Each number is 500 + 50 x the weight over its row's rms, rounded and kept within 0 to 999. Layers, rows and columns count from 0. Numbers have three digits each. The size before them is the row's rms in percent of the matrix's.

# layer 2 MLP down (transposed), 1344x224, rms 0.0551, rows 1227-1289, columns 112-223
089:530464452535523536478486486541614516517484408379510473519472510501456470540573537523441358463687457565539544496432493511487559571511492473656472460553490454502488514515516473432438510488522449522446486479512410625492513551517534455470486600594527479504514502449493435499420419464471461548498489399567499406501530512373493482463460518573
110:440455471391435548387429492462459466468456455530472566409510471462503544499565454393545481401537448507525512496590511475573467430491508548415526402479547372500573458432458436522465530540533467446474442546516465511493483473421557392475536538517406442535522418449396436503582511438463433474519490526568557486581492521459602492498507542528
093:511587497463494407461481501483542536523469524556522420426502600473495609550489492529484626443463519558599517469555531434480523492531569511406518515550435495435532514443357570491541490579516493491544591481582534507610542540626448464508498551391504475573589497356533492512541545477501539495516472469409513457458421412506531481515520507509
099:562487479587465414439511470556514577471479543435485464557474524589479528548423411404541550522478544493438510484472545527417463560522576525576514436469531542556522581464504551532477470482571439506530629570457506497512476506503507529462551467490511490564533478500516488495386622448479494517591546537497557385509429486436536478521439557559
109:513503469432508568411464473474536496523426448518471459495510518458519473434487390435455494511465546534489495540468482516545428409490577533425454608511421457511466421477454502451475543490456452432500490524505519535501500398443425511497561533516470509457441461605488498485555413563493558543520518511467472545519455433543476488488652398628
104:536435451388497492525601472503517451447504434480442494533484508532518519541457560496450481443470534491441563488388571570542559497503504475556532470462412581545503488451566390539549419553511473515509494527470507491500504445538515563491587428493486408484496449524511486477570406591403478404495530469381546531498509485441510436519590523487
103:633535525562399443434513454424458490460585421540420571389504455439444587491475555497510509509513512565506470498468486499503468511481514486528565564510536509574498373457449428506499520484438514504557571550472500392453487568510544409566447587509453549533444488487466517579594568521525554483466562454493480528529479406517550562569513631496
092:499483572527375521521482514470478455398451494479518477413518533558466358624569585522483469459456540474539505449508494621420468492547589503534497523415454490485493493540454445426479557454542479434519541461623531540512490488513478532546556473569459447435503604551572482507442445476593507523438584473539545405513389493411529544496525517555
101:531522436444544458504505518497453397579423477579511487469428506529559525512561555568457584487500449553430470583477523458414592449447527448553544521461509465522513553362512435486502529575583609468432425442534536539491486549560514502492553466453547522435574516561563601506404472542477526517514426583522575558484526446520475512537463511538
092:430418540552506450467441548519553500550528447621584457476561434529444515543519494499466474372463479492516541503533492535422471460492460484533509555475516515470458528543580466545465497513402565501442474346515497454470578526421476619512551553497563572457430559536510458475432550466623535619418487493447547455530550453552509513467480534506
095:533583388471521513467468473549527582433540488594523444529460513517499488507502518607388496494447558571496544439410493583523498396527465514470527585455462514524448488440447516545606522465503502524507538495529500487553505575623508520517448477523491495501509452506525442464462451505505526466479455563438503540519541451448535436478541539537
105:536543362514457429561490577524529472540481548544473466594493544544511456536470520551544533434415554554512576492515483525525593497498573409470559539501542571433561416484449395459585502522539480491481536510589356538515435458530539515509510462484513401494481604418518467496474472547493622552556432519538527597493523466438538570507492444486
098:524481552434562617463470516453481538484420443508542587479544402472560490439459572495501461371476552472525439513587511500456505492460615510456419435484562492496584464489548563536467593491540555502521558423461518507480451459470538563497442463478441574455559543443480595557493411534446458523518429451557465483519479473538504478536429534469
097:448539468531498496526552480527525491372482578446516573457474564486448530484511539475554529476556418510450435476490511458500394542485352479438495412562478484515495554480499501476489529515550468516500521509459412505440531523399439504594444497473411519492497568469568567458460513476505460546498453613535445443519505583498474595486478455498
102:473509551413460517431599490490471561473467468547507587456515491447423476623514578506540595509530455578439509470521460557641501533488544511589425478475491487380602513587452470477587505470492533544536546499478547492469472510521436435452521559506526504440476454548410526461522426553459507460572511470490485548507409531556492478478425526519
105:514528469540499490470450543528449613476429489487416496495560459519549446477545532458548487589536483456468393487536467532586538540561555507486494541516426481523447386514468527465462517427463390506507547563489443466571353567514368553474496473479418497553474502532553510482510487474467451522456552590440478438507477505436510572468531422530
094:578569553556469512441546483496493552477529437354417543512508517477503437559519424512455501458590486508468562484552473553534482511547515475462568537479510410553508508486426445448473587554455522511512454518508571448550531500593504535492459480378422475535544527468451454482467411552462505555423503474488541554437505518563478481465425438450
089:492514509496470441547509548556502490584521487558491587445500421449493500452504495424476603518443578565482522495486357525543472540485560482404448518511532475497497476558487530525482565467500508515508520464556513492576531566422558576552519411519533562572470555469439603432508493461575575562455616517477592527496528588507518481437494558491
108:503480513454512563449490470502520568469511519512572593425564395401535514456489435455514495448500470493513433443500438471494505435475560475522561431440534390462595482559431527570475484456437501531497517501489513495473452388381525465498519492456443478540542513477571547554583455542555396565502508603563487425526527513457468498547448540523
108:483496510480575489522491388538528481420550455433541474499431448440524457605492373543490441561472523459498488600508417439536533490444508579490434483481563527447468552551492531474534483538505410537512450512394489454484457463528484469503473474510553549523471531499517462495461572508432508532462383476511518458488496501544442452561579514419
104:532505509537555487517494504512563538470450552556461576502445542469570526508389415465544576558514547519400465458515510582527471536423413451441500448525480509539539506516600471519530558553504463514420488484466578492472541497498450501402442513514510577560540460569471530492621421504480529615541533458550420537590509516449510367572492495503
102:578445485524495530444517530456511488511581486454546428430475547459505566568578556495513519467492584465480480517456505473383477443488509477412505596483485576477569499541573432349445447474463488445568493430613533562496570527531469484516485561503563439509542508567584465543388434459415428590475451532397590521462371475427452503462491545518
087:647518534422517505431607525486541477493499508505537539543486471471446468523529460526504439496519531458515412492367421460503465492524435482512389371481562515463535541542463504462532445540522481589514547546497467565556474510525489456423595522514383512421471486517517621458522511444451500506587496457336532489464501492468503500605499413493
099:528559406485476434452424489464508493511509456429443495542506532502521518532502512524340493528482514494537488430435588516553515445539507467471520645505451513543397507446468486540466499492508536492595557451537504495495406603489469604576495592536539477547533392487468528505561427582463477559469559476544481574464496452494539500527572544574
095:632543469472497477579495512532540510474521504504539527479459522541426471532580536495425525477506569577432475518514508450489465450577488495465435471580486464565511520464508395473576483563635541413387518491483502544506469535438532585515480509603519528456621521524524600440493483493535413438537548503565460495528494410545439395490456449497
101:585505506447453551580491468559553418546501480477557393428528494442405517548509521462548529562522469469455501490477557594530467534403392545499373563577487465512471456593584492456585472507421464482434392532523503534510561464606426542465501570563554502443464568573460506526454457458432523543513444542535506474548507462416508458510558476541
096:553458525589504464546589577526462458500568488488502561578370506524524554519479546494534460518532550548603510552567641518490532564562518473549543523487497553503461513531509521428413600459550474518387457416532452494442458467483516531567488543461497442499507537471412424582508411523479498546491522483560514584513491447453455558480499466502
117:492576445540471473526458495557453556575461582506513516504463514459529534360590547539500401555556468561593467514479410527443450428519498545509514420508514558539451555543446552441433533476566592590449517438497585545547611492602553530472483515507492482360587505576542453498477602473525514550435411447475513456463554586548523457521452463422
092:546544543557450446462520427446550460491565498478561527485596557493553580549535556466546512547457481455462413522459475583513463605453524496385439496566513496522502540583581479452530510513435487474480504538443545606508555604540599489513552435612451592445521461648452542508483484537481466454412490470552483557610469554533515506504504527462
109:484457501504498644459540476413495560370530518413497501483569515482515430413447527499516473481424526510464382544531439511487457474575508517433430529492547513614536532500509525630555446548433437571454491472514400447372502471481515564522469519515432535617486529491525520489448472514529498476506511582613460518490507541520416520433503466482
104:499466478424431509616506585478480426489460468435521608467475494473573397440456511551504435595567485426525472579528607481437430459472421448540509560439559421467456503360544497445506471548485441481456455509542437516567535453550548499502471477567532412502519491510533505465611411565442420537506470485462494518406456482454524485499532530445
091:460505534510460492433399452362521565470512500394563494441460454468427511495550491560561455453549585486524473456514576545443519484423453561429574558469499550548495537346494543443488506561473659516501549418517499537523418469500555474582502552556529506456558519519474542546466596521573573542455438516486503432528526505444518556531602443442
101:467577503541412549604538506486584446523469521633540448360462483565505532478456485504537473510544442440451522535492545519494423484498508545533559526526456497575496508510511493463557518417555467395506474607526490580448552531507563491488479458485462547529527516471427551448455593495518507458503482449471531485463593554477470440475519534552
104:543541489556472543564497438530428587447486465468511507456387469520474501492522538430572499534563486469467524468521466471466461555543461504581566519582554509445454527561425537521489514524494540602527523544504464505520643613555576495507520515560536482497477470598514517534502494415474558538473386465533460481530522534573583462478478554552
098:466544459472493458592500556526435511533492516557461533471468563564502488484580542566562519474520539443404588510434534500578446450459479468468532566565504543603398538438401512422521510459496427447581540490470392568443523540586456557555456579573587497540547516460424506446495465531503474500464522449492502524442603520462528664478457531504
101:507415463511540525463513455515537468585507600535546407521540555543501479529479514513486499488568499532472472555443500608530524475538479529437410471467522539502546567456594549564485480530463487483595584456511515408467413496525553510488543480454608539437550527379403511570500456464427435453511451570567555412477538481488502581532496569449
108:513494525534458522523552449423522508569591528418475558529472432505498591499490440508542497502480591495608453531422438586552457480470606514493498456503484463528496525487441594537511499444456552523554465451541564511487446478494630502558482437579480457380562512594488542502579470544575516506442508472461406419548522570499580523444575512404
102:524445629482620485570457480377446458430458543554459491494552486548487492415481429461439498516548560405524510462544524556470492598492539537458529504545568403504517474496512514430469403459490523533534450565530472470555488452529537362490551420448509529549433552579530488493489519403474604531572504462580498500477470453520424509458585479483
095:548587577467498565507502510491484510501581500548480571455506442494476485517497385519475527473401422449507514519543535483533434547541509522549491544500528406585515519545379443525463490492619519468498495539504411440526515471441524524511494575495511420504579600481476498469422512483404472494451525493516436458498534465434425514469442511499
094:481523395488611494459532567476536454504479531494510486445452475489496471547446527544383400458519555451523515440508489427526521512496548427505543526507484445550412535436505465445506516456495508510498566542577553449539508481497463576541517426504470545518493503492435438490447519535456587514465483479523515462376476476414550548492522471455
093:514525526520495500494497505386501521508521524384503455468450569472523505583549543525537419441556506448464603513415469540467606534484496499431415555460468583548573559402394447373492455488426536462523526452533552516510485548526434457610508492488505503586485481495470469489466551585550531491550458435490515419476517479426465552479432516472
096:541444536543382532498477459524488496482474523449502456535463499491529483481471533461521446464463555541479464460479424536557559477576484534450445401472436578490490475555489483481449573387480517550507604508556442456552412488513558597446417499475389519443544567471517450551537532579483538405467527471547456484495429567400459524481504484518
097:574459573462484460538434539481523461535546535527495564520530508433505470626602481501525543501562494444511514520448522424468547571437459503499454443462450560549524418614381527425557490468617548508460466543512465494592500485465428548438507553513455539493422475469448444516435536469622591447529531458467551524486577450505523412489448455463
092:473504452463494569452524537468486533483541532366482462545531580533445461573498472501425476539593506494463604516515438525596506491544627484570453570478472621463445505499518476515560541476572460413523552514477464510470506536496444514504522551505536585464424476484430485469428509590544548526468453553520505435470497597454504500513529517466
093:475524471511476525540402495450588532553536497517505388529506561567530554515521492574497571412483497505463514524426491428624556444607584499525443542479519515556548485506546544506566571545547466534515584526552498560583492470542539410528578522485447521525480455513418430484448501519423585443542482570517467492565489484465605538489536443433
100:557556590500454530507508618451504537525530545448536478509511449581522580512557479479529495557545459509518488532482462501503564516553469543490522452493474442390575510476460446511489419520496399511494536540575529437607474486439456473569484512546426473494463452594463503535411438575533479516515537471547493527523417551493465474576468475551
104:608349459395559549513549490525495530448494435476476595503439520471495450604538480548428515480408413470469545469532520577598528560561487575485472513421532451433443560410518528436479459535551441570476502462418528509440488456583540551479481520511493518485451437485447496442463430468488493466494516573541570519550540524488523533529473470496
102:535585592542514511501549406476519534402515448562528470475570526503514485509422487504437445509441466565499507488543425536515451468505552668527554435461540529489562520642476537515551576545471533457427578467389496467462614517500600416519402570551543559476506554443448634451476527435474531443538570422512496454511496496542480438459505554438
095:528530521523526566509520449574449454543584479494473491554492552478505425480441530553470529583518511574583531470418434559501474503451547498488585556600535464492413499452493439511405494505555462441495524489547501456530605457424575561520516504596456431493517449520506546536493437538461469468495477503505577470472522518495546490465534488552
099:472537485546507482455546559541432495514400478562471535414502512420553573508553509553465511413519436605502578508487501466457504423438465531576448506470514514513478479520513464442533521494506599515444479482527476499571631517541597588536452514530545532438393582510552545481555445540444567531552550556564524477514536447430503545537441516515
087:490490423402524490545509513461516518488502545490519492488505578507519489503475550480444451573562491475499580505447523444468438428573535392526457593532408540541415523419494425553437442544534456486559461496553517528469502572546423559567524516565457451611538617607562468499386527614468505513448470465550476484469517538364525587502486530495
110:458477499442510460484386503433575503525424468476496566527430537473433460463495530579472483629446481638504484518503529346523474563534405589501506449461507566478528437452469488482555461512458500510446450549418566615510527448499642541439505459436543456518458475484463517415522545470438533445569455479496467426587456472486488554524502420459
092:499517491505472492544509490554521508467530539335495540548513531524461569480482488537514549502480538390478530551578350507460433460533508520511495574532562487491574478393524541438546340516490554493486572485491421465458556511501595561559554534491603383531478588514526505495529501568556457463539532563476425566423573471451502495526512528560
097:525448383452493520535470504465490460440622558364452557575564451463514552425471383514487488553542559478481487518489510566478550599491563548519578533471506556497487486467570503585471508478544498502498512405557369443536450626522549593502493504403519468631522503523480555473542517502491502485455480502448493486511545562410466483502500543526
083:499476509516459500419499447426428507462514428464582486477431533466533569502584395481490429427558530508472464506512503469569531432503463438473458485429546506461542469516515486503500593458472499459464475443536512522646472520516554432418509559420483437406477472541467510451514451461532538440513534414468437514455464423520519515512397454503
108:455546506422496499479469431504525532578536451601513400477475511476572512411528500491509454439466427548464542457476508489455530498524611496500477542555487449427530423512557490464549470464491521394492440500592513548501515533443545419513440546474540572420519422509592482489538548554441448608563535588443615533536520447492522530426518493479
092:565550486517588484613512530473476501434526465465417524481526418488501460496495490448483538526585577507439580524498482542454530538461494537548521441516520524440546478544520537519565528530558471580522565472532515409450511532483502657529496503533574491530465438518514529519493519571614543529469505530655504556485516541413581549447466564480
094:548553507495531473481567481439482521594571483522467460432527554544544504472547495399495502503538459484539519521481365423507534555458497536511553513525484466492411482581485583546470518571487530511547526542371498658481491571469537562516561512571463437565491536518454472526530528532482506439415470476474520475447544433513500497448423604487
102:553455457514537578481455381558457453402533550453563519607482524430395529455502531559499501569549581526473455488482589473479560467521510450543547418539538552443483485562558489542507437496413468486508506513467461559518490428541448431475551407533486392530553426446531428538519574449470529460459486441426382531459489595519527457547513496535
100:456541604443542502491545500548467512575493461480574563509488507485425438368427497448537437539407547475459522571591502593439533509558459401520488523600538429529452478477459576434481450516449488511518552429464492521520501520477550460521475612499519556517447508575638449596432494551578456496470423496584545482488525555534543558453471507488
095:529483526513480395551526532513522534591505462519484520525523560514470486490436563412502484427474539513440502571525473487511503549511550493505485533578520512454537406489575511545539393430519530588500543495473505476476524517439552496511448452480529415551474458512500478590545559454469535535507412564497518471568580449545515537494435576557
122:493443517571497458583531515573549546515514529458541479472488478524373470528497506561488409511531536486454482582449524512492424465575396544550551440518497604498517469506449483468601544539593500554499521427476502352527530516538488551547583482497521449431569579469560494537446573521446500496505505454543443481388520443475463509524532408503
110:503480483504483459546387532462508483594424549539506582545520473562486529387532602483496443434466442577491511547460513436468503504420498544504472550556525527415598506478579484453525481524535435465502484518434567454407538533475609485491515408565499442574534533494536472552531482496592632440561554585482507523509427451435446544500453541532
# layer 2 MLP up, 1344x224, rms 0.0551, rows 1228-1289, columns 112-223
113:515446504429562474474411475483528487450502492509536656478453451596465450534489545457504518421446552491530458584494466498515477496425472517472469588514471562502456376583568541534508591432540557531513492503451539565445495487472556547445536441459457502489539442534499507587537461563494444589528493444505393548531532420575609554497412477505
087:464523545455512503456469454476502525507475444416539486540513491488453494553458384480564574524563645455493607473461553539400542539484434498502500453484549522574505429504363499518493521498559410499403475547444488513436486445474598503481501518453489464563559555505519532496573579503516516545549521504557631543517614543553494571534468524460
105:538487481515546512491391446518562462536590489540523525478591473462572514442599581454550543488497603462417432490453498476622463514505456528468520475481518480511596430471573500428448519470441489516475450508469456534526516555474455535496463568543441520525521562552421493433555410472417548519464575395526441525588501513534539470498526498530
106:494475589409523489468500556548510484493518418487501525425443499553510501440532552538536397566517454471583537524509545495480539542471401468568589406582622511393535476500527477461498457527516536589556466562532541477518534498548619511503482487534630407523595453508438345459498515475568474454510489479517496453505530451358495531476467525447
106:491517555473601432445498553425488524455526524606449392459522420464522529478539415471483518449485464551543481539559499467568518575478487418510508509562451481486614458489474458449566462654468533488417491454574425483504490595411460492485520459583461511481486487489512488459457491475450471546520436513580562501445566427411506544412533581528
102:470487598604501394493587466407507533535439478468502422491561525612467541472450516557474514523520469532536435617484561486505481565519523427583539514491462472542570571450546394597541445358465495505457457464430576419552497490483540444482546474428485525560503421461477498560485419503522595434518465533449474598567502498540520562576529578460
091:525472548560543508478538424491472574544480496534451542595537483488583456508465464484591542490475392524439534506468420478438478452489483474585453524462451546497489469417416512562514456532333493462520529468480579474446530442473532563449537451531454449538451521559567514439590522510468495484566487506501563428478489516528537514553561442523
120:584520557533556555490527424465593527526505454430556473571500521435525516555544536502485487536617597492548560505435469477534502543647476389542455539592537513546478548508476545453518494539473411541510509530573451510520583515553478545597446505495554518535456533510535531487474455570457443476522508477476450492465417565509580476468509492422
095:494525513458490480516435439490499477476455477430420541453404495570488477463546443527526561513587558535581580511508424511540477473539512448467580569468389457537485435485427510499489494473550499543470528568515545546507524463535496540459534410537492469566507545454535499531543523495504468493524434475615489561451589514531424586548477495480
095:455424439522424387574475585494521486398500575435435521520514463526334519569436537527564522426472445482510463549514558465621469425469482514499518455556493500546523505544523574450523432534401474457416516428447503559474613569565557350480439513457441491521507488473539490427530483505471450482553496484492505448463456504538433392567578444590
109:486531451521492537479488526523410487627421429438553517501440489600478436549530532551531459598527507492487492554508540562537536489559488450424606558507519509486440544543504483518507515572540566540518444551547500557435449573528487535517615524383522388488547503437507450531518531578525571597551484435558478464459556420457421477522463498493
099:530550432538428528421429507497470453529552485519466498492460532541560447552525508542469512489546535533471557618527498496595464506483457507544515547572475531509494520545434480530441514459523461506467455458503655602571552451466456586502524525421536477551457477515543553561580679472503567507524516501461511503544470478479494575528447440456
101:457502535418463534561481512589488457583494515577399384467551454522545442461547456524600559517485518480475529588565524547535480532524481491436601512567553426504487468447559532472465381445363517523543553462462532536571463488513592544492494575530476458465463516523540476563489456486492488506522461424473517550407560491528498481458538506451
093:491426471468509565419433539588454441543560534467607504493511540465445496436538548532543581571541555507510518481502465444537541585497528454472589499462509474360518437525552510438459511405426575461419604471503455505533529456437578530486393456564399507515495437570510454550536449491517465525506491487501428497515589437500492466591511447522
097:474508508483394468547492526493564496451520519445563481486558533474464547597497505417523492446524482439535451555527517480597521595518625641511517508517466509485550532610585518482427532526527532496472486404434459567405470419487497524478526454512465498429567403590532551570391462402496574439509506492507467555572454525487548498515499542478
085:517424568529519371486507585478478495417501552464533563569512547508508555479483483474544488459431511473471518536477446514479549481480497531464538576514417514559512430598487407485544553483502485483510566554539499559512493557462454441535465531594560500457529555464456501489501504344348432553500566486484451499520524484442467551549524546449
082:516481504529449476507501560525592501495428492454500482463606517555485542523511498401504606490551480491450592511526538561453525472476537471525463569448487435550579430534567524488454537437572486473567447464572504511445493405500447516530448465421461416422476542471587435543511461426437535505456464443534433494481568481499505465543552476544
115:468522509526504507374480509516498464442487503565527452531522454466445524456567677504424422512561442475469521537456483532566557438463511561534612548513463401490571468445470489520447473604529461500525536464516487506529528523453546460499605522448460562481567586548571566445568578559518491432476587572511510481517531534520432527469437527573
109:498495471445475443544551457620536467473559457486571618535545484569536425538520585510504596569436490492488571486437585509633425495515403548456499524462539552517473487513509510473566481498502549488463483380486425493484507469569501528528424580605505529450519543513504482556545560451534569560528623454582440484515518578532558530600554537546
100:466524439454461446389504497570740512549491538575468532564408444439440578564336447410480529547479494497561564548497526460520573489517499493424438548522447566483452389468438527527529553495548440574492518470461537392552557485530516427496480452492452507484521466510533466465550452579482557486520464475463429495511489524478525461590411554458
106:514483528477570475450521542544517492474420467550485553536581457567501419481530502573421618524506469542470421496428425509486478544507422487568511483476519537492529376544597510433545517527468482518499496500523520465622364523468466487484560441472506451446497541432484449462555562533529501386411538556483494495525500513513523563449471513494
077:483512443506500423519514495538375557357509467510493511551520499491432485465560547484519527482452524481444483473556575466436537532476584493474532478398453494465507486414545535504459496522528515506575383477528467507429437517403522487518424454468521415544537500444479461553545431498464438482488570569415497530416486516542411505470528545516
108:482486525450520443630451422498582386459429500487466477598430446477437414531522541426490513612501544503544570455549480454501443540504487548512629498486528470521479405394492460529513528528519504543478424412466567531517491564461544504480438505570606554522434476489534543559498497478467430483481481510568547566431481578512513525432411505537
084:411517465488513525537495464451427431504547501488451454468549447507500390551578557516433507591430471476527503513530478488541527441642462516521548505483494494488560346520513464502542531487505510528451607452504457471565499469548469547542508449533562516512423618581489478423567525425406527473370552530479484381453489562531472529495452404524
107:477514491474465519486552596451494527546539513512499491557482538461464503527507438406499502472554491584448523425571509560568516436528472534443505517523489503462578413475406522536351546454522537528570492558533558561480440522400512444530498424474525467496468477437511550462533485534537424584547588583447532497515529525528475591513540552422
097:504473474469544497532544510419509520510536539575539481486467565528585456563485524521516562474543411546487463550423412463575526570527492441520582535538521523512499480489475468589505435558479511522505508421486489515594508535466499546440543570528572439453536516441535423496531555512566508457504532566396493429407568534536558504569519461507
114:487520480441508482482487535534389560475464496488534539504478498493484403478562513539473502556526469540446512581433529547408431473544489492474455433531415489459447461431487484414464433479474544527531514383583536495511586472501497456394593357487526591437541511462552411539516569544546523552478454502528644489533435464405448526541497500484
092:465562519467605627550490519590450479427575539522522511589447432423512524440529487520443524479579470414469525567479489547417459404553443454595558471386506425440510510460453594507496482475554487534428411495398437496489539368453458487486467565433543479478480541498515453506431515447447509514497573481525426513505513476480590584492535472513
114:491497496451497517438451462435534555613449575486504464473597506569472558513604366474599517542491467558506575524603500499504444520565537502518500570491489519491421644526489522462528560490429553475515514443464484537429433501487571507522447548480492602518433547484491506530422456497544440482438551474472488520453449490512505550529461484546
109:532482552517451531569415512454482403459485457534434604474460499435500509518494545454573461446467437479509505510507488483538530370455564489438521394536513614564551437457511527437422542475543539586512494579426510576435574469520489467507484479394471497464526501517486572456465620411420531538528530544575432468481507523424519470476398461489
087:571419514480399504529548476577498469477540428472567529591488627511545555540493480517509515438475443502573492539489494493417533391497395495537558461575438542561568432497476507505505516478489511565429457557434504542541551471492502474550553520518592537550491504500532495515536463531515507535436542494585469560499502471502537566477545652424
088:529543498491552552528553476561466507495499464468547423527584463444495538516549494496543475410575493365528441560504534519487456497567531550551523519455459476469567492539467574539402545365446488429497545546513550484532457441518454535554467510468439577543473456623510537437562534503502502506523397504490531423467487569416545435527523460485
094:484403434537471458462553574489547485480458456429496427527453520462490510563538437468465541518471455537345497442417493508490625436496454530521492500511487515403534528552536475535521550623502521543421504536521400505508561492550552587481557540478541451468482447545489498559516531394508409497514509524474467509549545520518533524473508513533
087:493447587523470546513501443547500504493495417429503424524495519546539473442514553478526559484531520498525471483458537507643484470542537481564557553622411586470491434561457481428561491553532443417499546537529627409501544455454542460501476577518424465562527530491518461457499558450427532465515459461522428517508468434457532506544543451502
108:478486602464430512581471476558450444410610444581484466562455460527461509491409452551485439518591413485555489441455427514566560443432463611561443492521507458381491461511440481510517523455500461517599485494458438453498521510457471433583536518568514602466420475569496461454463576527599500449532511551496507466592471541452464427466547486508
115:521555430546501380503512562507430525528463468443495394436546537597537540425470560511465475480531563374427514621488552431551526570625447500558509491519485534509564480414431409593487440459455456514553560464551538556526488500498497432577518490461478491474531512583439562523514454507525478514523549529395418545529583519469628475464418548598
096:565487548448502533498513591515445479551541461448436474525544557487498480531454567567485497541558581533457455521546547546456556510525506573560582501533556544476474506480442442465515401494486448547575462552545480505634545457469550529553509419453507496574556510481522552578538490514448551502582528519483419528474489400433591464482455502580
102:440335488482593537470434476462449474519508511506496483538460495585442519564460527472531501448529472534475555471463555483485473486504517533489506507504558572520572523480527415457467451528489487532490447453547547453519515488504442501431421502474534536436448449521458463549557450478515502522538478445444579647464456376482489548529519585505
087:535428625458458578470484554542458488510500405540532541568557472478480505518362466525427481513418453548568504545460535434591462527444404520503552456440514535545525542577605491456458482470464538445438461428406488502502574529549449435458510465455509455494486567408503501549509478400459394522560496468526532498528563549454505548454548494526
085:620552414545467442436462550584440519520438506556497562463513495450430439522573518541529550512446512567446405529620502524479486455561545473509527484560532509527470539552547506460461497467413456474444409532475397451483482415563517515399530486482456456440547473468532498432612523468418544558488551545566522526488454586535476511449499529519
097:516443524541541384518492421469461393507522498571511539582458493498504420465532465560493518451553460419563525510463476502535491479498397527488550498452538495542472433464474538437458499598520502558538456514476481515542489623512488562470456454518561490539450479516510404483465483464461425516435548525507504438451457406573584560509514453505
081:545399576472466488517506539503474451347553498476492528500524438439574433550462566534470492448451424423436440471475522366461448527523475530491407443458452478597440486495552582458537508436473537498481554530487450558377519537486450525525517441505537489511518397451433516508464448484516555467423511510471535400505577533571452571522467514537
089:479554539544448519498429621529552547556491448575529474495476523499513554480487476493468517521468472500474542592543515495374480489463542463473487543459485448547504470543448508461547488474425457545423410409527456471524432351406529533465457553512551481456564518535525539425537474425395607528519522531433437484517544469532498588411522470522
085:471423519456593410491507512496491400437537469538557374389570508524505431499470484495422480580536516589582565486486508519445508549453498438509519514511400451459514479482389502540565626524535526456455527494422485521470478563435572595504460454502457455549470511524505460575475413524498474516451536508518490530399604511532487444433477472430
153:537589596531476533529497579463529504530517495472577476430518486585549573517590469480524462562493477545511417579557410475538558572550457566496576426541494488416603464520472496514504471517459399510468515488448551498553457475458507498593484542510423515539483481589465528565454486561514467523532494500553473540510408596573490511613459479533
101:561603598535484468461480406491435450558543407579562447492427496513439619598509550466546544510549504406440494434521486500499508470495521450519523475489440513518539572502414438538438486462540490442616528549537497498467497554595469524489476437552468440452574469463558489497515487471410448435529541504480434448541426506379490523553440427485
114:463483443408485581529457565499480469546425501464413488468440568514461471530537502448497533508528518489524498451456570474413575481467490352475434615453467530500480505393558393459494414511502466537629430530598545566518427488504500509456494517503415460548496457567463366603525453610528498619476483568506513573489471475435522527467473407537
089:508474604502470528539550520481459479492502463446471495451518519478486490592522532478533441527502599620489557451540456499543438456501577496586486504569476541506420533493506422572374500523464522482440485454470525485541526469414504554577476508558519567502566590495574504534502516523435443426516444410569469496542536440521488532558463521398
100:598556477518573506399505474422550489468470509514565488524472564497445532509565517605436477518601513563505496546552543499609371458498476420473412450541526529523462498503499513398421541605481464481439411449530508469549567433471567479537531549555512519482460513458537507491479507508512504507565506409506528432488415450490495535534461523518
122:494548483512444480527550569579453479507502479565431531482427458482460471467559517550545508555491535510493434587457539494441537611532404504485422528546533461532559512610528551495501483417472527539475432473408569518518504424465438425421531521401481489376508465499454461518513547400568535502552422449512507497502488471624493468466564517479
097:453507513585483602433565504450483537467502527482452480540552572455514529452485471455455446484503450437519516508427416472447470558461441447410485484533502449547440438485520523472443351552447595464432440493506558534561529478438477423492440536522474449535423528473526421430522502499609550503496560522528440459565454471499421571527412464543
082:501546459444502513458440447430479484508482524568528531519525427556567445524478544460492478499557455541534537531514504471488601543536553522533419500479461493480458453509540475565441517480475504581580508452473461490522537468416409507556535379491461552486478519498514528480539494509455504442508531428543626409558529439614570543450561501514
093:446471447465456516483518419484590478479507548472484507481430552563477499528480490443518521452540392457512485454541484486486423498513493452529517492541531489465515588477452466492617556533486617599528504356433556540534460495553492386549553576551490608485488518511453517575497474442470507503455507475544440501406376346513513506575480525587
060:465521556428549474505447472503555500555408528487466473534517468538443594572546486481502462435546463658518566460562526485493458475607583530594541478545468561580474612500537473506511384600457573456511526509518534463513515414516495562532517504394456541505456503533483601427442530464478499533529533560495371478549494508496468495578561447480
119:509512499500585463395502462430583513571459438419467465477513490581535476565510490495490471506563488495456535463411501472464468467504554399438539456570472577578484551446583592506548517528382481556534455502490533468491455506526520413509479514470500524499455460568477529527517456522524567480552568571490471412634466526534534461560535500505
082:454415523515524516528440466493528469518570546531542439509552535446481463530552592512537494481574512460436532522534574519429546529511421575602429499498482504488526490550456507521478496549484636623452437399437517506558554613556508515498538540465483522449561484522474440500466594434520430526444566493506503497595530511595462547486605461565
092:552510531575588521546529473426563432502503472530665446450549416531427512409523460523396539435514569465518596549421536558493469480576527504496575531449564562532431497552494517448487537490478473534463495547476478411577496453610463471518489569519521553472531490523487492519422511478455510465555528448602495475524445473497515523511501458430
099:506554451492505527482434483549533455404436532467515524525539479478564555492473447441420443429475495548484541399466473531530526543539595511519542487604465491525530411444493480561445611505472490495500503547539358526506508543485545475453483455452484451545534516509481419513610525554493478611396585510574605460439468569522508469536558475479
098:482559601496513483587544496552469514556537488441514481503582412609481543443424425466517461529444474523498555561459535583482535439545509447444519482531459580541479487535437555510495502495423505507573512420430438457488508588488445506552508427475476449535456524477522545489435540490463564466530489468480532504621369442478484538568497507497
093:471560444611436500477601477590529508503522475419456490477540486503475503538516549570536449441475514552482532488635593402459426469544496529533506462434477470417464582620493474444532492579481592474462504522529523516510564462508448524562642404431495396537601511488495508501406478548554554520457418406453405445571489489473427569477459558491
134:478535576397405458529515599597542612577434493483406523471538463432458428523453480454459461454540494602484469489437462438490431536555471595545510485507564532515576441445469486537555492604450462469532531457428481518510541495551568576401531477423568516426437434543518557548528462496553554550540533420507562544490430483492532469561457514439
098:467518531568558490570488511521421467403437465477545519471482553524430497483477535537444483466488540584445415546495433535591593536452533442395458436458445577455578522553506427478488471483559455499508406434515572484457534439451703462521490428519539508448523483417462466415588474580507537496596554496495419565547492503444462489505525526471